Each number is 50 + 10 x the weight over its row's rms, rounded and kept within 0 to 99. Layers, rows and columns count from 0. The size before them is the row's rms in percent of the matrix's.

# o: layer 3 attention output (transposed), 320x320, rms 0.25, rows 255,319, columns 0-63
# gate: layer 3 MLP gate, 512x320, rms 0.323, rows 0-15, columns 0-63
# up: layer 3 MLP up, 512x320, rms 0.321, rows 0-15, columns 0-63
# down: layer 3 MLP down (transposed), 512x320, rms 0.285, rows 0-14, columns 0-63
o255 112:40 29 52 40 66 47 39 51 67 50 57 66 51 69 65 56 49 40 61 44 46 42 50 60 47 50 34 55 22 62 51 36 52 34 60 36 61 51 51 59 54 53 42 55 49 47 48 43 31 47 53 55 62 51 52 55 38 57 67 22 47 40 55 37
o319 099:44 58 61 52 45 46 49 57 57 43 53 50 32 43 49 38 71 57 47 44 43 50 54 33 58 57 43 44 38 46 41 55 54 59 34 51 44 25 44 49 48 43 48 45 51 54 54 62 68 50 63 59 42 46 45 54 55 61 52 69 21 41 58 49
gate0 084:55 44 46 41 52 45 49 52 53 66 41 52 44 48 49 59 42 55 59 65 51 41 44 49 49 54 55 54 38 61 43 62 51 49 36 19 55 42 43 55 60 53 59 53 55 44 59 48 30 57 54 42 43 61 50 43 50 50 60 43 41 63 49 33
up0 082:78 52 42 43 53 66 45 53 43 54 62 44 34 38 54 73 48 55 62 62 46 42 39 63 49 45 51 55 42 55 43 55 61 60 38 36 56 45 48 54 63 44 51 50 62 49 57 38 44 59 50 49 42 52 51 53 49 47 61 42 42 51 57 46
down0 080:62 53 53 57 28 54 48 51 49 40 44 67 41 55 48 46 51 63 41 53 36 41 25 49 52 37 51 59 60 54 34 32 61 50 39 55 53 56 51 59 52 61 59 54 34 51 52 63 28 34 45 69 53 40 49 59 29 48 42 41 52 61 42 50
gate1 097:20 45 40 59 59 35 60 51 46 60 45 52 58 30 40 44 25 54 42 57 54 58 54 43 49 46 58 44 46 52 60 49 44 47 40 52 70 43 42 43 59 40 53 57 63 34 54 62 62 29 60 71 69 46 48 45 61 52 45 63 57 50 45 45
up1 102:43 43 63 44 50 60 65 33 44 57 54 46 31 50 52 67 56 48 45 54 46 47 27 47 61 38 64 51 37 41 56 48 60 59 45 71 33 60 60 52 56 36 45 39 56 50 33 61 62 49 43 55 55 57 57 44 73 43 47 45 45 40 45 64
down1 108:42 55 44 60 65 48 57 54 48 71 60 53 52 58 50 47 63 38 58 56 63 54 33 51 35 31 46 57 50 42 42 66 40 55 56 42 76 75 67 65 51 45 57 50 52 59 56 40 50 58 63 48 41 52 76 39 52 36 73 48 54 47 52 59
gate2 105:33 47 49 57 51 42 60 45 36 34 34 49 38 31 44 39 40 55 66 35 55 36 60 45 70 60 40 54 67 43 33 47 46 40 65 52 63 39 45 53 45 45 56 57 41 45 41 63 45 44 72 43 52 48 41 43 36 54 54 51 38 42 47 54
up2 106:40 58 49 66 48 51 48 57 43 55 48 38 38 53 43 38 57 41 27 38 66 44 48 31 39 33 46 54 34 49 30 58 53 49 52 57 48 43 56 45 41 48 44 35 44 42 50 54 51 56 48 44 43 67 50 73 61 45 64 33 49 51 60 39
down2 103:36 56 46 57 49 58 50 49 58 36 34 53 61 44 37 44 53 60 58 35 46 63 51 41 44 65 69 60 59 47 36 55 43 58 41 56 44 52 63 50 55 35 63 43 35 54 53 54 47 37 43 48 48 61 53 40 60 63 44 61 66 47 64 46
gate3 109:56 51 55 54 36 47 47 46 61 73 43 63 45 53 56 47 40 55 52 39 49 51 47 28 49 52 55 51 41 45 54 49 40 44 44 41 55 61 53 53 54 46 47 56 85 55 59 61 53 40 37 69 54 53 53 34 53 41 39 59 52 37 38 48
up3 107:58 44 51 55 45 52 33 38 65 47 25 40 52 38 60 59 48 49 42 49 38 57 49 11 45 57 56 56 57 54 58 54 45 44 45 48 70 44 44 62 64 59 61 47 51 66 57 60 61 68 62 45 52 45 48 56 33 38 52 58 42 62 49 44
down3 111:49 47 42 39 42 55 41 52 64 66 31 57 51 68 72 59 51 69 60 56 48 45 64 42 40 61 37 21 51 60 56 48 42 37 42 42 52 53 52 55 47 32 46 57 60 35 68 61 47 21 66 69 40 63 46 61 29 61 55 51 40 47 43 62
gate4 095:37 54 35 50 45 37 46 41 51 62 57 48 74 49 48 46 61 42 41 49 44 31 58 44 84 65 51 39 58 50 55 72 50 64 50 65 54 49 42 45 43 64 46 39 31 47 33 48 59 34 53 54 27 46 61 51 52 40 49 47 49 56 68 57
up4 095:62 58 53 48 46 44 36 74 63 44 37 47 38 51 43 71 65 51 52 54 58 50 49 63 48 20 51 49 58 70 51 41 32 65 44 39 32 54 44 59 45 30 31 62 49 46 48 44 72 50 46 47 70 54 56 53 46 66 59 51 33 46 52 70
down4 095:49 45 62 55 64 40 56 50 59 48 30 40 53 42 47 32 50 53 47 51 42 57 75 47 47 57 54 47 32 52 62 69 61 49 68 39 58 60 42 52 31 55 45 43 45 37 55 44 47 46 63 42 64 47 45 51 59 44 43 51 65 39 62 49
gate5 106:44 41 51 52 40 54 41 49 43 50 48 48 73 57 44 42 34 50 54 61 47 59 40 38 50 27 51 51 60 48 68 53 55 57 55 50 31 34 75 64 55 52 52 49 42 57 60 38 38 23 53 37 67 52 37 76 47 34 65 41 26 63 49 58
up5 102:44 51 42 36 43 49 57 49 41 54 34 68 50 62 55 55 43 40 52 61 42 57 46 53 55 56 53 46 66 42 57 54 38 58 47 73 41 49 52 49 42 39 39 63 37 34 44 23 62 57 45 45 45 47 47 50 47 57 35 45 65 47 45 44
down5 111:40 42 47 63 52 65 56 34 52 43 49 34 28 45 51 41 53 60 52 39 55 47 54 62 61 53 51 26 46 66 41 47 47 50 59 40 43 49 43 37 43 63 48 37 61 56 49 46 52 44 34 52 58 51 44 55 58 44 52 59 68 45 79 54
gate6 103:64 38 29 80 44 54 39 45 54 45 40 41 42 67 57 57 59 55 61 44 56 53 49 36 46 58 49 60 38 53 49 57 56 38 45 43 49 67 37 68 63 58 50 57 46 41 42 46 53 42 26 44 47 37 38 51 42 45 47 58 70 44 46 51
up6 103:57 42 37 53 45 50 63 56 35 36 40 64 51 52 63 39 44 61 57 53 58 41 44 65 50 61 26 54 60 46 56 32 65 48 38 47 47 57 48 41 64 47 52 53 55 40 52 42 45 49 32 43 53 38 79 44 59 62 48 56 69 42 53 38
down6 103:55 39 60 60 46 53 43 60 45 58 51 50 43 64 50 44 63 57 29 61 36 49 56 27 43 59 51 50 44 50 46 60 35 43 53 48 40 49 72 42 57 62 42 42 52 40 45 50 50 44 58 56 34 50 46 65 59 34 48 57 42 68 65 55
gate7 106:26 62 45 49 64 32 33 50 71 46 57 32 39 49 60 64 38 64 56 49 58 50 53 52 55 51 52 53 53 48 47 53 67 53 55 28 44 38 45 44 37 38 52 47 41 66 54 58 59 39 47 44 59 49 47 53 60 55 59 53 64 50 61 53
up7 107:37 57 47 45 44 59 56 35 63 26 30 50 46 47 55 56 49 63 46 45 43 34 47 24 54 47 50 40 56 52 54 61 53 57 46 35 46 39 40 36 34 64 58 49 44 57 68 46 54 49 64 53 29 45 47 51 48 44 44 58 64 58 61 48
down7 109:53 42 42 49 52 47 49 51 57 38 41 50 45 49 58 46 66 44 52 39 54 32 55 55 66 58 57 43 43 42 69 67 61 61 55 58 45 55 52 52 47 41 47 49 52 49 59 53 37 59 45 47 50 54 40 63 51 46 51 48 47 50 49 58
gate8 091:54 52 51 53 47 55 33 56 68 45 45 51 56 51 42 36 46 47 32 34 71 55 56 70 42 37 55 57 40 45 53 64 45 55 46 53 48 59 39 63 59 25 29 46 33 49 47 58 32 47 54 42 45 69 64 46 49 48 59 51 64 54 51 52
up8 097:64 35 48 64 64 49 58 44 51 60 48 41 47 64 45 50 67 61 52 53 42 61 57 39 61 37 46 53 25 67 53 55 40 51 59 47 59 45 57 65 35 51 61 49 41 57 60 38 74 58 40 53 63 18 43 50 60 50 49 54 62 51 51 58
down8 097:44 44 41 60 71 40 51 39 39 52 66 40 52 51 45 56 52 41 73 52 44 72 32 37 58 61 55 41 32 49 48 44 53 47 56 37 55 28 54 52 19 51 63 63 44 44 39 59 53 58 48 60 50 27 46 54 50 43 57 50 46 46 59 43
gate9 107:45 61 44 51 48 46 59 64 35 28 52 32 71 57 51 44 69 38 48 35 45 55 36 73 47 53 58 34 65 70 50 24 54 37 55 54 60 38 64 62 65 45 67 53 63 52 51 38 34 38 52 56 61 41 56 55 53 38 40 47 38 33 36 60
up9 103:44 53 41 46 66 46 43 41 53 39 44 46 31 71 45 60 55 39 47 50 60 48 60 46 45 47 34 41 48 71 62 33 41 56 47 64 70 47 36 39 46 63 46 49 46 57 39 39 47 74 45 60 54 31 45 50 56 38 49 69 34 43 60 63
down9 103:55 57 53 50 50 40 46 49 41 59 65 61 48 45 47 42 68 46 41 33 49 70 44 53 60 44 54 44 65 42 35 63 56 46 72 56 28 55 63 31 52 48 54 67 51 36 53 56 69 35 52 40 46 44 50 57 65 49 34 60 45 59 73 49
gate10 088:45 42 42 67 45 62 52 55 63 39 46 32 54 50 56 45 43 48 56 61 29 38 41 44 32 45 47 41 62 46 49 42 39 60 57 62 56 55 60 52 45 53 47 56 50 41 55 34 46 55 62 56 62 60 59 61 36 45 43 41 40 58 53 53
up10 090:40 46 39 37 60 40 53 40 34 43 36 60 57 50 41 33 57 42 33 45 49 46 62 57 60 59 34 62 43 57 57 32 55 48 46 31 61 55 33 27 37 46 50 49 60 48 56 35 38 69 49 47 49 20 54 47 54 56 47 63 46 46 64 75
down10 092:43 49 50 53 59 53 45 52 33 46 49 43 48 46 48 38 30 45 50 44 64 38 59 53 54 52 47 39 57 37 52 62 56 45 53 47 61 53 36 35 23 48 53 48 65 50 55 44 58 44 58 66 56 31 50 51 55 67 47 65 56 38 57 55
gate11 108:39 47 48 44 53 32 68 55 51 68 67 58 40 50 52 40 41 39 58 50 52 46 53 49 52 52 50 59 57 43 48 50 39 54 41 51 52 58 41 51 38 30 65 52 49 49 35 43 52 43 58 55 57 58 70 49 38 39 31 47 67 34 40 53
up11 106:60 34 58 52 29 48 43 43 51 60 58 40 73 44 55 48 44 45 52 38 49 56 60 63 47 35 61 45 46 66 51 52 54 54 29 43 41 59 73 57 54 57 49 56 47 39 53 63 60 60 56 70 56 56 37 58 58 46 58 25 65 46 46 64
down11 105:57 51 49 45 52 52 55 68 36 56 44 46 47 49 47 56 49 63 56 58 57 46 61 52 57 62 42 55 49 41 55 42 65 54 75 48 67 49 25 44 64 57 53 43 50 46 58 51 41 61 37 53 47 46 52 42 61 56 52 60 39 53 70 49
gate12 097:53 48 47 43 51 39 51 45 32 51 43 62 47 55 57 63 40 51 33 49 50 60 37 43 37 47 64 61 40 40 48 47 34 33 45 48 38 44 45 37 61 52 46 46 60 45 52 53 33 46 74 35 42 56 41 26 51 34 42 58 42 57 66 46
up12 099:75 47 38 59 48 41 49 30 58 51 60 55 62 61 45 53 55 53 53 55 62 45 53 29 58 52 47 44 53 42 54 43 48 52 52 33 49 47 28 55 61 48 38 55 50 57 48 48 59 53 47 38 49 46 38 46 55 61 70 53 52 48 47 49
down12 102:42 47 51 35 44 57 54 40 67 62 62 51 62 76 38 57 76 58 77 24 50 59 43 48 45 57 47 47 63 48 43 49 29 43 71 65 44 60 36 51 56 41 38 48 61 50 49 62 46 47 47 36 45 45 46 54 49 42 62 48 64 56 53 65
gate13 098:29 68 32 49 67 40 55 45 42 45 79 41 46 43 58 52 57 50 45 62 59 41 41 47 31 38 39 55 43 35 57 64 65 65 50 66 58 38 38 63 51 59 41 38 52 40 53 51 39 39 74 55 35 46 65 47 55 52 42 41 42 46 65 44
up13 097:55 54 61 59 55 56 50 55 56 47 38 43 59 54 39 55 45 38 66 42 50 48 49 50 42 42 54 48 52 50 53 50 51 67 51 67 57 49 43 50 63 53 36 68 49 42 45 38 65 54 43 32 67 42 50 46 51 40 57 62 56 53 55 41
down13 102:53 44 56 33 44 58 57 49 43 42 46 64 57 38 44 59 38 52 38 56 39 53 67 64 60 54 52 36 54 59 63 58 48 67 58 28 51 29 74 66 62 60 48 41 53 45 46 75 36 51 56 64 52 50 62 53 38 47 48 41 54 50 47 43
gate14 101:43 42 51 48 57 45 56 31 53 46 57 48 56 32 54 40 55 41 34 38 51 56 53 46 46 44 51 71 56 56 39 57 49 63 57 46 52 50 58 31 43 54 55 64 34 40 63 60 44 74 42 51 51 54 34 54 63 49 58 59 62 58 59 43
up14 105:51 39 50 60 37 43 51 46 72 69 45 48 40 70 37 32 62 47 49 50 44 36 45 54 45 40 59 36 50 40 43 56 46 40 40 53 46 76 66 63 49 35 35 49 58 66 43 44 46 52 59 47 63 47 38 57 43 57 61 42 55 55 54 33
down14 110:60 57 62 37 40 51 48 53 56 39 40 59 64 49 62 58 55 69 35 49 60 37 44 56 42 42 42 60 41 45 61 42 67 51 34 42 55 54 41 37 40 34 32 47 43 42 49 49 51 43 56 48 42 55 36 60 41 52 51 40 35 42 49 55
gate15 099:54 62 66 52 51 67 62 48 48 52 50 40 45 36 51 67 41 43 49 64 51 50 32 37 43 55 60 59 58 55 50 45 53 64 65 38 65 58 45 56 50 57 63 40 53 58 58 70 37 32 50 46 51 39 48 52 31 38 51 61 52 58 54 40
up15 096:36 49 59 59 53 54 45 49 46 54 68 35 53 30 46 53 58 49 68 35 62 56 64 44 42 48 39 68 50 42 55 70 34 48 55 37 62 45 60 28 54 61 72 52 52 56 69 50 38 40 70 57 44 63 47 52 47 47 55 44 71 50 59 30